{
  "n_kv_head": 4,
  "vocab_size": 2048,
  "norm": "rmsnorm",
  "norm_place": "pre",
  "rope_base": 10000.0,
  "rope_fraction": 1.0,
  "weight_decay": 0.0,
  "train_tokens": 135700000
}
Each number is 128 + 24 x the weight over the matrix's rms, rounded and kept within 0 to 255. Layers, rows and columns count from 0. Numbers have three digits each.

# gate: layer 3 MLP gate, 704x256, rms 0.0528, rows 390-456, columns 0-63
# up: layer 3 MLP up, 704x256, rms 0.0528, rows 390-456, columns 0-63
# down: layer 3 MLP down (transposed), 704x256, rms 0.0528, rows 390-455, columns 0-63
gate390:125144114142135112139104080087137132102132117117084140072141122126086116097128101114111120108144104114114163102165145137067105128126132139125103125090108109117136129145152111078163117110119104
up390:105103107135130156125123128130127094116125153136149096165146157140113117143088151143154116165148104122129085129118116087138135152129126162125122127094122119106121131144150156135133123141147114
down390:141111104128159146130139153126168146102092132119133077135132146143093117114129140117135132107149107155126077122133102113134135144106129143121097144150170146091116153137155167115111151132124123
gate391:153198129148128144115116123155141119119135098143131133105192114146134104160087140147093125112142109157142128090117120150088133152111135151107074152096100140149176082087162143109193105128158127
up391:130171156139099124114131092147115116094132121143144108111146107107145126149132141163113149133146158139155159087171082139083132165109123168152147130100107146116169076087140149096183113130163123
down391:111112133105115180142145085166109148154127156138151094127096102115128125147141171138126100177108144084137139121131111152123130128119113178162169117148147091083136124089135133126147095119121148
gate392:123103125092152111135102157118138152133113127131137138137174107121104146144112164129119108105109148145119139144140157125135121132119119139124144127170152141126133121114088097151089124091142065
up392:170133104123163136119139149154157153142134152150106155131127127121172111122097156136113151113132153160134112133144118149140111149094154086132115171159124148148107123092121112147151109133093118
down392:142134100113157114122135142152149135133114124112149118172147152130128136134112127098072112117176151159133114107120148145116145101108102128090139157127155128147127101137110128118106098136135127
gate393:133117137128158145126128112095127137124149111123125113170108128124164083124132171181171101139104122092131131127109124164108154135142147152136096131154119182156179092137113119130141162142131176
up393:152146098127135115173118136142093190145116147122160091116123136127149100106153157167151097165113120117138098104151145144146169094088146149120143105134116113141111105149133130165102103128169181
down393:131108144170116132115134130132135068122129109093137145128147162109105146072082130110123153080165144104172155191150124054114134176110131115155157129124118103151143147128128136112115105127115108
gate394:124118098171127170147101113135106124158152150100126084141133073162094090117136158136098117155154129161159097095113081124131144126131086130125107112087138129189128156115161084143126108086130135
up394:128108143103098147191139148125113118116131121154158123136114138148095145136145155093134097153138188126074158134143164143125125103122138102096138139113125147132135176153074144162095137172147124
down394:151161140156127093149113091110082158133104136120120153168179172125115171124134153114141095125164125086135156127103119155125132137153140111116103088123142118098165118107092115157134135121155140
gate395:112112148127156136137123091128125140129151095129119139127129162132120126116128130143113126170128177102160120121167102090147125135138143113131149072106156124117151135138133107102134132148111141
up395:133097134145131095112054114134115125144139147125087113121130134138121095167117144150135132160130102150117135168127133108113103159143164088126142126115173143171138131090123107101130157126084106
down395:100139131108145125115126104118146120126163084157139145134129164106145142144148087135139082114119168105154142089167099114143129117146117138102121108093102116101120129131142138135159153152151148
gate396:073108105142126112126090147142107150121096128155117197096118115123153122138160124131161130137136108154119114099116106163141129079133124124156131118131118133129123136115129113156120178182085103
up396:135099090107110118099157129139113138116128133096133134129097141121144129145126147113163134110138139134134117086117085136141111125098136118109114109155135187122140105122094087133104157169124124
down396:131090151102120109098148106142124109125110104088143069149122128105097121142114124158138115117185142079154127096099106096110134163101123105117128107137137188113145104093109120138129145117148153
gate397:127144107164135152109131117105131127117138042097144155121162140117157101134091158081143135115155110134143148124124172124119096118168107082089123131112137131101154115117119159139142122139118110
up397:165139133128124112179130153107103140140131147142159150149120085149091123128175149199139097123099112112146146139136110149118156153140161123058112155147120138143118172155123085112095098125123146
down397:147133132122140149156128129066124101137151127137181177120178128152091136140114131135150066119156106103142151126160110137120117122165131140106140136155121099104102139126074105141089071149124133
gate398:184091131104122171120138120127088102140127135154119138141122111139108081142089111167150150157098078149088132135090087172097133141138154178149140136153109121143116149099110074128141103070123104
up398:111133124106115136147126127106093166084167121131167136145130115136181113105111155122129122107099147163114099084084166152135127116139122150075087127134173123113140077099154121152093121138097148
down398:131103142144138094108153099135121074175155124153124118134117133130113171105161128095179139211146139146067126136149113133132078117153064116173078085117147132131141125106078115172108140137094117
gate399:100103172101145153156124121112128120164131120106169165128114108098100156124132157164123109098086139084099135091104135119167158163153107155111107134125107128142136105124153090124123107134125141
up399:108100143117138107108127099132109130127176115137129162109113091105104122124108136112116127152104193121127153128086145115141106151080144130150104121158142111112155063163108143137165153127119166
down399:135142121121099134137125111177143105129083100122123094134117139109158105095114084133119127147146077147151093161125129120108108105124150137135156128164137094130137177125148184123124142110140121
gate400:109124094116145113122120093101145115140179081129103103112156108126163105148125124122165166124172111135126118139093122145133109101133119143130164109118141148115114149139114098113129124162107129
up400:116126117110100182130107145143114131105102156109107094129151164125138136102113169190150114150136101118094113143113128120111163144121121090159103150110174095158109165109141117125152186100184121
down400:081112110130173125115113139152112117155140148121097112148124196159139142121153125127097124140155126131122123130154151131169176129108147104118120158150109143126130153079147087160074138122151103
gate401:128157120197143121145171152131137134133159138161122128113095092122113126126155115162139101154138114127140164145103134114172134126183148169146119118103121168113116101141134146126178145100150120
up401:103090112111135103126116105153092131112113134124135085158096184149128154129109135100047168129113138151096111100105097116174091141104119106152119112133158124121139128104113155159061119138128149
down401:112109139108114166117119108087106124108141095131187144144151130136114144091089134146130129106176142134129106151137115156078142132130127136154109142140123136136102132141114140084111117142100112
gate402:152090112104127076121107101149127108154125123134095103138124144143142128105133148112092113143135093143168105153152084114142119090129098118167132140104108111116085107148164135165170115156166138
up402:100150114169129119118145120088143130124132133106134177091176111141155092145130099170148159145128095138088132117092109129098129155126129123137115172116140137187159102131093148120139170074080110
down402:118103124123128086120115113162109123123192117100100128137146129122129124089153136119102109139157097131140120162154101144150134168052125141134111156122124115144138107105179150124138146128121137
gate403:120117080134156090128173109140115143135098146142137155137139118133142173170148154094090133159153139106116122151136114113163138099134115091170129106106152139119132160116136115148098129135160119
up403:166129113128114088095169143152142122119123128149135135149115130076092149149130156099062119174177148110112104109152102126130168082136122126147123120137147122159150171152143116165089144161154142
down403:156131150087157135109164147124183110128060110135109113075135127124117119123122121125115114110157128149121128085148135130087151115124137125151150143157131113144153124164092107112154126126129139
gate404:131128132095114113129154150125147138169107173134137094159116107131100170102109067153131115135127164125110141131150098135111126104124153153118142099133106172090143139142134102168118117073175120
up404:109151141095130162146158120118137114122142132139141139129129091133103135141152166130157133092121116118134147154123133167099150143118128100113165147130128124114118141147116138117098097071138121
down404:103107129136138103141137164124114119119118137166149084175140183137086139100147118178129098155124159124136113119151107127160168144145155123121151114139131143153130117127121138174116119097134139
gate405:113137120147125176110111123077129147153113089128108155132152094116124121175125161151130132115121092165195119101104143136140093078117094141196078160147140105127141127130087131117134120142092128
up405:131164144103135114127097142167122156113113194141157101123104144144099091142132100100123104099111133097135148175130127114119132142161179097104100128103150151150160124121171150140114130106161105
down405:129142134104093152104126135127124182135089136142148120148101124138112044170149133137092097108103114133210129140111128138122128118142153127139080150155162117137165126127135111116096107116135108
gate406:120163121117133119166117083147128126142119113137126158096153124149127062133123154177125097120129083132160118165145117140153147127096123099162113173156137132127142153110154146118111138161148141
up406:133131112109115149142151125140173083100099117089118118098129104152144079089081168179107146127133126095124070154137118130171144137082154112158140167174130116123097137119110119085117120119142133
down406:134110134123130170094125168116117102094180103090139092133100096095139123106105117139099168129145188115093096137134099095150126143145129147106124121153137132118077111137070139120150104088109138
gate407:154136131123091121120094073122127106139107077140151105095136140119118124102163087158133141139186140134126101115102131089133124092134080147150136131105117098082100131123149140145135120158084111
up407:119137131115129124082146167148133144145121144090167108120136118106129109072109177124147135158133114101122183096147107135095107124147110136122134124130180123106083166118097148140112078110141097
down407:141124179140109114137110102122120135131126117154141111092138196140126158087115074119103126119129149154092117109107186110121124129137115149138092114111151129089142150094130083109129136151084115
gate408:180112142139172169129129142158140118142142133135063124154128068159084098088101140127137082088086137135118105191066134141134112161172156092143087155144139135154160125102116065122110120129066157
up408:113151098113098099115125085118134113147136136129143093111136120080170119163175113108127138171118099123124157109148102108139135157160123091104161139092142162169130108158168160115106137111159175
down408:101157177161127134108179159157087112140099127177129173138143177205132147119092117116142120141150146100176166117118151132092145081126138177167117103139102099119120155113072106086160130133110095
gate409:126102139114131133140109125121112138115118153116105158144161173127149120118083153110147131125114149142140128150146138146111133116125140154128124133132135103161140108116161112099117119157101155
up409:123138129099119099126102104122135107160096145137122117130154134121126164125170114157101145146150145114105107123173092118107107131115122123125128129148126125097100185118138142156143145126109108
down409:179127112125134148133125124121146137117194126118151163109131109124112121126105132159129142094137095136127143140139141119120160158150138127130093129132135147119146118082141107131145151144125167
gate410:119142166129119110089155148145133195160164137106096113116136148116178083134118109148150069124124131088123147052096141118115126099126166113090152143115179116179142180118097149115144117105102078
up410:105136086102145096168068122122143142131095122130129132132153147109124167091103101128089137122119097155163132163164132161149084151123093110128091117139106135088141103116185151141134158143154118
down410:171148113124125123110125133093151219147179127113109097127161133120173134132121093116090093095090116158133173095137111158141112106129106129177113095112151091140141124124174139131156120146169074
gate411:072074089109142156151133122125127122119149104098132170118172144140116129121072128157099094183149099109137191104060133125129119136177129098121133156102156156155151118127137137088147099148145106
up411:094123130144159079113167087133146124167124159134167159147112157095135120148163081129135070162129164089158103194143107176089102107137102114154103110164141145093105118087172141135116133152136135
down411:104124140158154108087141107152130150179146115122168159135111145084126131113132117117150110137085119083177148144127157151124149096106090150097145085143084112127111168130150147137133143117122105
gate412:119123105111169145112136133121115167101127145129155121110148082132106123140077171120131101082143129121087178131133108143167113102077129154180090127130134115131087099115077117109095114123151096
up412:121107159131095126157124137167140128154157128168120156132134138163136101139142114151117136150162112142140082053112126141127114158196103103077181108120164135113123147149127164162127139119110105
down412:124057112133146141157151114153124185125099140158130161137153167125120105125124102144127081131161133100136116073120120119136158093128122112090155131155141116103113107138098120126108161132144054
gate413:149130135085121132131077122080110131144117126164086107127122103142067122140131145127134145143127173102151146181114140199132124118073135150165128144120141107143141135122148137133124144128114103
up413:105119142144178119145157146140131139114132132140170109129131117131145115143099114135106087096154130126103127089114143132164113171137154081117104090146116101132125104138130155144132117145083163
down413:145131154135113161111121159128136162149143085181146138154137122165096114164109105110072093139137158116130139134143146196180077113111139155084134126111119111161127124141133103080139133126105142
gate414:164133173151104126148144125112125122159171194161140117138168123126092148181181150108164128139105130179127138107108135099108141118114156150118172089130094111133121082150093126152157173125088120
up414:118106111144130127112095142166115127087092125100124106089116128107109161075125137096132166093113108113123163137165138131107114127112123158121122069135085147052097169076151161147096168107110073
down414:149099094145097146114136180151158129102108082111155101141147131104141124147105158128120115103140131086133149148161096124128151167154094086102131175122114129112136119092147145123114132121122144
gate415:099123161113113156132137126122066096119133123158170122116150123135097171119088123144080110161087128105093118099085157124167098113134121070129127109075171109152080095087113133117126087148130126
up415:074136120075138136109183173146126154091122123107147109098102140100084195141105123160039104112080150145133122136152115107192113091112140151099155116103139104081105114140094143145125137161170144
down415:153116124096103118129133158148161160119108167116078129144101128117127139145106169119112107114107098155161135161152108140093117132108167195119142141113110126110184138143137157077127154107174151
gate416:108119129136117153106114132142091095155138132099080138082155105135136121152153142149152176148134154151117132112121125119103136140159133159170153160114172151132128131113120179096130115156129122
up416:141122114142136122114095142150135139121121116146098114133129138116122120107146117117131130140152108171132123142069069125129133130106156142131117179113140166108134131138162127133144170147120119
down416:116089102142150122115095114174138123130157144158101137111119149085121123102154115130145123157145090158138131131085083114124113103089120123100103136122115140114087136135149098119152133100139109
gate417:101134131168116122136167132126165068119118106153121114112111147134119068127138130153144123105118128099158140088145119166126147139108141128079126147128115141139114166148097102171151091091103171
up417:136106121134136127109166113106147122105146105111129153162146120143097130098147110126128113132180107062109136104129160121141130099096137159133122131162119132069126136133096126168141118095127138
down417:141120132123138173126155117096133138120179102116109113138152154117084138108106140157139083122161111119112159146115148096125147136110160115126135161134130137124131117112131135121126145120164147
gate418:135143164169159159124091134149079079157173149127101122166143091156122111117137146134122149118130095139177110129096137151129150118109135080095158107153126170159160132156145174135133084099117091
up418:155134099083118130132132106142135156124133128125150148094155176097108128138127112117127046154119092144123133162153166151115097146151125131139058140124100124101105153124158141163143142150134120
down418:194145095131147148135105107130143118131099151116151137119136114156098100137161137088081069155120084145164103128152176142122111124151126125105128132153107136113111111132149163134110108126142107
gate419:108128121122142101149109145114092089142150117112129101142145092185109140159150113144132162127143107137127141104141103191098120146118120142132119129157109114126078111132095121095164106139093165
up419:122136111155139132119117090119162107182108134107139148089142175093151106097097165112090157127138091134126163105134118102097133133175116094129165106107108137139146167114156132115140156138115149
down419:155078121127152143125106124123161155138146145122148134092146152123142094148093091134053135098120090079146127111092165116094119178165143121106169105119116106086183130140138127127123133141098123
gate420:101130109120101130144096103076098102117123130115098096095137148135143117165141084134136133140104117152157111146102119155095101151163197113137135150137117132088133148098121140117116124180121180
up420:120121120092107142190125145081125154169129137153102120144124138127149082142158102132130149123095130115186142144135103117173132131153143069113114162129107127129101158182091108124126114178094141
down420:079108118114083159155130145127088105180132101141109110126112123133143094100106162126119121136159153128144139113111116098223129141150132115100116133140123144135107150160111095102135122126128154
gate421:145138138125148132161105117153089105100107126136103116119109098149116112173143155167123130117123167115138152114141117155134121123125152119161099173099100090107136124094125100094144122158165144
up421:124101136128131117150158128133118100119109097108114118155121134110112128114109165151139124142091168128143139130148080164119132134142160127161096151118115101086118123090108094113147147117164145
down421:117115121110128167131136152122154114162139085120148142121142158090097145079119115087161115122117112136125107151124130090116170136129110140150114071157142135132115139128104123150117133102125121
gate422:142108115095069093121137077065170140141112131110141112165131174091139143158163121117100154123108103122126142105149102119099127096094097161152158084180111124093148098143092175130142151117107113
up422:119139142105180173097064165163137152111126186167105119179101142147073120157120143068095111147073130167137122190124136136152149128107144128148146146147148157128095111151119134113129117174141119
down422:117121097127108115137104147179069128149126157114123156163132108111152162098132120171159131111169165120127089135134113119156160120159151107130136188114121120174117155094109081114083133159174124
gate423:139135086091124097174128095096087120138133124133140109139129147096159116143146136113122130126194116182160160142121093148089125147114118102125132125082134113090120102144100131165147142123155120
up423:101126113146125177132152118114128120108150136114126124084108118148132118146107179182126143131085107144103146121123118125124112146182125135151152202151147110112127149153102141064116155123108114
down423:118116114114091127113102128135122162097122096124165156122091139125128106107113134168147140095134099142138137111132095141137096107162113124134112169142133144109151134123097108112119152141129101
gate424:130155177127099118137131119106119120128131106117111124117132139136096162180133104106097141114142106145120144123172128116176107072109131122089161126082101131124104105146170127182140100108131098
up424:144121115151141150166102130149156100131096142157127150102139141138175090151118127145169117083169136121155121152099151170132152114149133109135142163110158137124115131118141137112101080180138120
down424:136170184160113123106071101104114104158170128144100133101137122138112158159112116143126176111117102141131118118139124097183127096110119138105141142094141147172088095118146121167090087142116099
gate425:124102127065131100140145148098121132126115109107134141128183135139088142087110136110134130168106096165119149133116127161127136102127123119144112118145102102109156103144143119134099115124126133
up425:115117144145145122148089130109125155119146124098125103140172114132127117130147106120135163148157106143167147120138143128075122118176127147156112149128157119132139137104157148127114112155095091
down425:107101104086116096159133132126108126110127127150115169155170126139093125113092103113145138158092111140121141133104140147131159122132144103143143091143103130101173114121119106124135110114128137
gate426:081114172111125122155097125074114122154108133111149125161123153111114149141128140154136095144120150120117133141107101086158129138159143140083128129125151102118121138144139122121099124126102103
up426:164134094161108117087113140126129135113115136113101120109109128142168137131127109098124157127161103124129104149128144127060087113146141150123108118123114151129133151150122142162151128124142151
down426:111131123139153130156149103127120110105238160136136133149136123127117127138130122148183121107115109112154146111146136151188118148104119139151130107130141103124112108126127114149116109115125116
gate427:140146128147147138149122059137107125143102102106092122104132125144131144133152067115131124177171161115125130131150103076094146134156130133138088107120090164109104161117171173121113148106140091
up427:117122148124129142131130154134145128126144155129123161139144103151109117123141158155123096108100115162132159124112120151184133153122154176108121144104146115151123118132131123142130101124122136
down427:120138117128145127127129094117129155121067127077098101117120111177130146109136087143116111130137138134174154100125118142150142140163143152151106144111121137112105138139105153143132169167123122
gate428:132127170125165147119124129138145137135095107127156138149115133114108114103133105154130148125136139151092116087127073105118124161136152094104104104100107155117108109095143144143144126130155140
up428:142128146131133149104158115134158189140154134103127115143118113128111141105124113151140126120146130135109119108148064117144121139098122087106137108115123126126141088110145130136138115086116136
down428:104146124111125136128146156131083132119105150136133149129108123135107119148108138112139127158130144115143124130139166110149165100114106179145117156130173156116148171153107141151118130173110122
gate429:121120182162126153130130145124106133128117127157148144128128157141093165144180109158136144128108102159108129107116071126140103135133118125112151102115147151176126155130121118111091103130161118
up429:120101140117130143134136109149128111151115138110093110172164123101160123112166139132159146140124139165118143129117077155105144129153119139148112108163162144165087175133148092110139123132180089
down429:175123133195123142130123113149129138116097131146134139132107140104110146149124080177140142068137096145128127088110084148150139176136145137119173098111158146181099156124111155074091117160146128
gate430:109144121116165150132113113143094158136135122129123122145112107121119102108135166112094155126129111120163159138129145101113162151095134158137160125110128119109150153113111122133140109108142123
up430:124111165144085138158140139144112076110117146102119136073138121141116142120120118140189137130137166120135146133136121128124093129126137135099136107120127163136119152145136107116135112116138109
down430:111114139148122146138125175147113086108125081149140118106108122129154115121143141119144125120146152135101135111124126128131095143162146116100146123136128145124151123096090140127184129155148141
gate431:117111147134112131120095109119098084113108110106133140122169127140143142120142150157107115145120120130123097097124103162138151110166086148154078133092181173120093120121170161131134085139125140
up431:138160145138098150112093150089074153130130099123105151150143111151086132161164153135132106127064146144123133143125127146154115123145108166147175119126168079105141145132125148122091131126089127
down431:147114145154125123111105114106094091074068095098151156132175137165159136122137146144118118144153139138156091106122144177127143107165114170159116127080183109111099128122180148124178106147119121
gate432:115125134122149125109140109105125123117164121142106138143147172162125141130137117103170106118110106107153119124163167122103101106135094144168154144153163141148132120135138101176143125086091105
up432:123117103107139111114103114189077156117120135132129107087109081117150102166124132132080139155103128127117134179102100162107106137174116119128133124126118132108135156143138180076128129213154168
down432:136102151104157109113129092129066139104131136140119121132121103113125064142123132107146121160104120126152108172127129165081104148137103128144133133145171112152144169142169164147094129158123156
gate433:097123139130143122126125117141120118132150100127113072123125151145098148119128112088111119099135119137145122123126158164144141149128095114127129112121126124150143167123109148165098110123120146
up433:114150168155124136138117143131108116155143137141129151152102160119121155127127110086081135108142139131160139124114146136130150158132109110124126078082090073154137172144138138161134111112122151
down433:143146144138119113142136137124111108134103157160134168138111139122122129139129105116120134100146111083130139116157159113135113149130119135129120110119103129099120154151144139135115104128137147
gate434:115088122141167146127143131101118168152137094118122147067185115180119136112145129172125146104145138111132142136132141112145123146112147133145091157086131116132141180119138115132139123078095150
up434:155129117166129112144152147114156141156132072141111166098150112095132122138105139186129126159139096109140107092130126101144146130133142155106129123123126104099126118085137131103116137150119126
down434:154127088138126097135115125117130127149191106145144161120132120087114111137151119130115157182129108125129102115160125109129113123101165137113162109162098110116137099094125109114086099132162094
gate435:133117151138091077129111120127111104122135126115113149111153131110090128097151088118118150133129100142136183125092142168091126126145129075090122158122103144130119151154141116111134140147139151
up435:117130126166148155115121107128135137141126134154146144130174117117166135149094160128153114118152136149158109136125142109140088129095103161128107119130160124168130106084129130125129078097120119
down435:147135135178130114150137096128106098127149158155155155123166146108107169152114103111114120128175097142176171143085157154091091117112121117089098165103114130164101112128146125118096135109129142
gate436:120211108111082170112126110142102136110103181116124095158144122129126079122147129105118121139122095108154085185137125112115135129129149119129146124153131119117145174060154125094115127129108152
up436:109163126103077143124154121140123164107125174179142117185109104137140122106158111096102122107143101133145106150145139113143131084161142161127103106144118119085121147161148119106158132107128103
down436:154138132135159118173112106105160122156079121121124124145103117137173143131116121129144158153125147115123161104141114113123129095153114158139127107088142116159090081124088157132152128142183150
gate437:136159119112100152168097119125146148132142139168091099097151090143149137098100110177125137125093129122161162126145111196137146119134149088124137157125139154152166169129115108097111121133140146
up437:140120119106113112077126140148133127137141121119117141151128124152120082123172129071161131138136128131115118123149134103119131143105092111129112159164111112150128109140111133145121137128153100
down437:106169090104118100156099125154115139151214121134082121144153102154142073121111148114133152119125127091147143111139121156126159147108079079114120172158136136179137133145097098132154104162163129
gate438:148137135103131102128064126136092133081128098112087136135174116152104107110146134117084098097130154167141075157121110138138118137113103140131167161162154164151093188139120104114173132125110120
up438:159109117116111145143089124130104142072130096136110138127174085089113133145117106139095115092149173107176138137131167165189127126118110143117134157128158152138116152153130128111153102115163161
down438:150127125118126188128155142115130136094040169095120119099119110160159098137076139126147127104155133145141148161079132150172160106088132169167092150084142098066121129137172136125164118103118143
gate439:105126156118111142156113085167114085139158110113131158106133115151141126155135124146134133117170127146146140110120125135109133141128141138108142127067155143135148122151146154141123124157116112
up439:162135098143132122107127143114104106118106127095135064170145119145126099134156120121134141135143164128155143131161160136126101130130108106140149156133131143130113164113152138138147131154127106
down439:174120107147116127119109117107132097139102155096137099164128137170139079126143147144139121102165146137158161108172149139102106114113128111093178180097128120109133141120125165117149115178139142
gate440:138170120135140114111110105145106160115117128143112106131141127165094112163121107113157081123137119141145136132122101106158099124131092128127115119168143139128126123156156145100144117147081116
up440:133139133126154124092125124143102111116116128134124134101158136124160119106126128098078140125116116147104162151125156167115152176162145149101148172076144119147128146144153128141112145110152141
down440:142150127179179108109157107149083133091169145137091145132174145169123102112142114105111126123109109159135164137133147148167159165152133162107131137098148121142120176165148137113132115129132119
gate441:109150157150148134130120140160099139126121152125125156099119144176176108154107111118126078165162121127157111168119138144127139108137133122150139160092123110171138171092164141132127128103121105
up441:124127122183114125171151129096129109091141127132092134145137084098133134109157112135069176135142134154120124117146126126121100108135115135093150146112098122096103119145126152152103134129146119
down441:125162131182109097153100113123129170075094156125099162116112145130141119092116092119126127142192097124157141157122136161130124091134141153112158143096125136128083122100115141141126137100110135
gate442:116157113117114137155166128170132147143135143169109143148119133126145150121117136109117115147143187101124118141141141160111185095144135072145144150142107155118106110147161125176115135115129103
up442:120139097141116115121173129138135148130118171133111130160104107125145159141163060148098076152134113161129081151137137134133177084110100103126144114114106129115108121118140129160103110110166103
down442:158139111126124144127115121086148124100059147090130152120099112098131149138160058186123104132106073186111073141130142142102158098111095147106130123105118118150101100114120089103124107128135130
gate443:163134097097131118076138105095125136123113153146139147109142123113139116127122144140122125110120131122139157125149161139129088125136112145131074135135135116140157143117104143115157139108149135
up443:156140081107138102122181147082178152093119148122152128128118128104150153092126161129124119131120152081129155150135126120125140110152123158120082158175113150135126122133092134120163144117167161
down443:149165142156125127121138168112155121101144135114144116137127134082144137117151139103130122163127172133126140147150090149125125118128126172126115149128133145107105136176101156139126112131149148
gate444:124163126106176111172180098119134135111120126129141117146144110104137155154157147105143113122140166141161138172133101104135070155145144126166127119110116169106157162136147202127135157092112164
up444:104131127114103142148106079129112095109146166156106099122170139147111135147158117131145162158102123109116126163133152140155134117149110122112139130128133162126091151127133119138140060156112097
down444:116119155100166119162130112107145150103119122131158104080146127094149160140160164129112128128157139133163089170092114116143096156125166148111143140128111138122167157163119184131103123081150144
gate445:185133147096118148114136177081147180134162141177141161151116106169118159116126146070129133139111126126141115108132108123157130098136099121146101127156116115129144115138113108137135096129131108
up445:123127198137164108142113136123128159126128122180142136168105121118109120108079106134106128090097153131134110130121131152158134147118092126088133148153142121129142092149096119144107097138120144
down445:137148099123121139144113126184087127141231126106120116137146077121096102156143115111160159160143098107109147143160135102117123126100133115106131140131132115151117171096162121124122108117142104
gate446:133162099113143124126114064157142071145141100159146115124123136171111086127135121128157130149139105144095133091095114125115153150132138115133127115102142197161107139163121119092106132102153143
up446:121107168136127153117101158090093190128146152134098118122152098114118134136141120141073106117110151156135142192117139155132099109133090145124073140134120107099113124116148139134150153170100134
down446:143142139147113172115104074105135127155115145138141147139139118121138120098127152141093099123133124163115119169109119166119137076110112146139063164135134133120102131137162132085103182122117106
gate447:122119126101125143133102105134113133122165125106150130146146122159162096125099133118109110095122075112124161126114127126165133159148116136149118112085108124190110166116112101130115114148134112
up447:135142167189137150109126124142127127116128115182147103151118149117127137137140123113150138125145121118126121104132119107088143125167119106110121151156149132119136124136123147089147114113173134
down447:134167154197158116137142115139118106126124106159153104124168121151149104116120129100160149127136159144130112083127123106094178111164099142126120139143168134125136140127123128119155096132153135
gate448:129142127151114088126145142099149087091105101143092132111124163117145114127140131105111110092178133076116179131108131152151133123134128149119120122094118109098158156183094133160116121133137105
up448:110125130081134190138122113150150153150094134113205137094155085156102116136131141122141138181093093127169104120148097155091131102148114124149146139134110125159113091082157135084147165102124116
down448:063149160154126135131140063126098139181204144106160119143149118132109053114159125124159108108093141092148118131165106133135121154151142126128117172152107103133148122086156112132155118122097111
gate449:098118145156128148144120120107138083168111119109152141109140145109128154104118106169141087174137092132136136095119170113100164135134153119136111120170128079148092095086119114116105112135126108
up449:121130094132147161125115133106096130120146140082060115107102114158126127155117174089149129128137128137128120191092146127130145119109166122180148110078098106122142142115133133095170124132149113
down449:162165100150128167139116131152127126162090120142152109111122111110125173110115119166132148122160131048153085165068144107093157150150187095125125155128142060106115137147119128103163120132142070
gate450:174134151107146115121104129137095118106144169114103182168133125101134147145168095100125140134156116108136121105136115148129095114090114129153098157113122125087137150134119164101124100149146140
up450:135089169086109110148105149104104153110147131125151150138149106105143135094130126131130130102139129095135126100128113178107091129089118162128075125089126137101108137124132108116137066121137128
down450:141084152103130100118115171136105134092074122134093158135146145109137147112130147101101110103119132162115114142119133141113133101103157142129108125120093111142150140146117139136087160119145124
gate451:128181138119159134147126135134151138140112112098133133108135121130118108158162125123143125112082108105127167175139118127096112094148162137082141106156137144112176111096104121082120099123131123
up451:153154130129156144155143129122137116114164172125131097109119128119067140111133105099135112120106154122157092178131149141119079123107152138079119138122134133166164123136117098087096161112152127
down451:101195140139128131154153131136106138113173109109109158106101078128098121119138102119120067119103138105143140165110135111098117128144162071109135116155128157116105106137145160083100141114104145
gate452:135130118124118163119113136137092127114124120133105127120160130161087086134118129130110128140092115117177125132135125122132169142095087134139115159087114120097132165176126101154102070129171131
up452:147168147129125147104112156150102171131165136123129097158127130142113085076114140142162126115140133142142095108143119139145158106128102099112089120147128116147170156127134115101122124109111106
down452:125151142156114163105099114151114129134155129124122111104161173170160141105073138146136137125156147162100156139135129141115132122148118130131117068150115145202164098083120130135143178088079090
gate453:083141121119164118112095108116085093113121141155095086115172117159097129176169119136118139147151116199121146157155145133138090115124142185155151085093100134124137164103116122111160140134108126
up453:125139137134165089112113141118102105095099156126125115117140130098094148185145094112142142119175141143105132148176157128128081108103142175126147045112101137086159146130123140123129130151134173
down453:130150154097154103129148145145102129123131180121154123107156134104084090147097141104142137108167129100099131118156138135144105118068141163157199108138118109086157117123147141132131150114170125
gate454:174093083109124103165092113083128113086144107094140118083126123164138121164158135139173123082150111095163182137139136177148133095111094153113105171064110132109147168117096121095138137168124158
up454:116124117129148143111091101181074111103110155156120102151165116127116135151128146171105111150140115146121129157112158152132121134118130109112129159148160131123136166127164146171074124170115146
down454:151119099096160144155136099155093086085114128148125099120149099133120114149137176193133108129199134129156146153136161186153152115137124146089121140141177127127113173118100104141130122172126171
gate455:166135148146087128129106139127103167105147124111108133160116156130138087138120131119124140143104139182137143146086106160148101125119091191129180121132112142123129149142190144103154148139139128
up455:153141160168123179122103139080136137124142119137097106121127117131100094142127122148096082124108145175118107124096125095174156123150138127137125113115129120160094096125145152089135123075101098
down455:080093119129139130128071128096166136122091094134079121139148158089127078121145110121171134121157119109126148145120116079109179125146136134131162142127143111162076118101105101103110135162147147
gate456:153119104129125122120106118075086165104114093181162165142161113135094062128115129097137100077076128107148120129111156130133133140161084149113115145158178093132139127171107125084153118123101151
up456:137079083173152121127129142135143092167115098135125129135135096134124073124119149117125149142122154127137099104142144153088152164107131096104106165164091110156150098138086154139111113110122136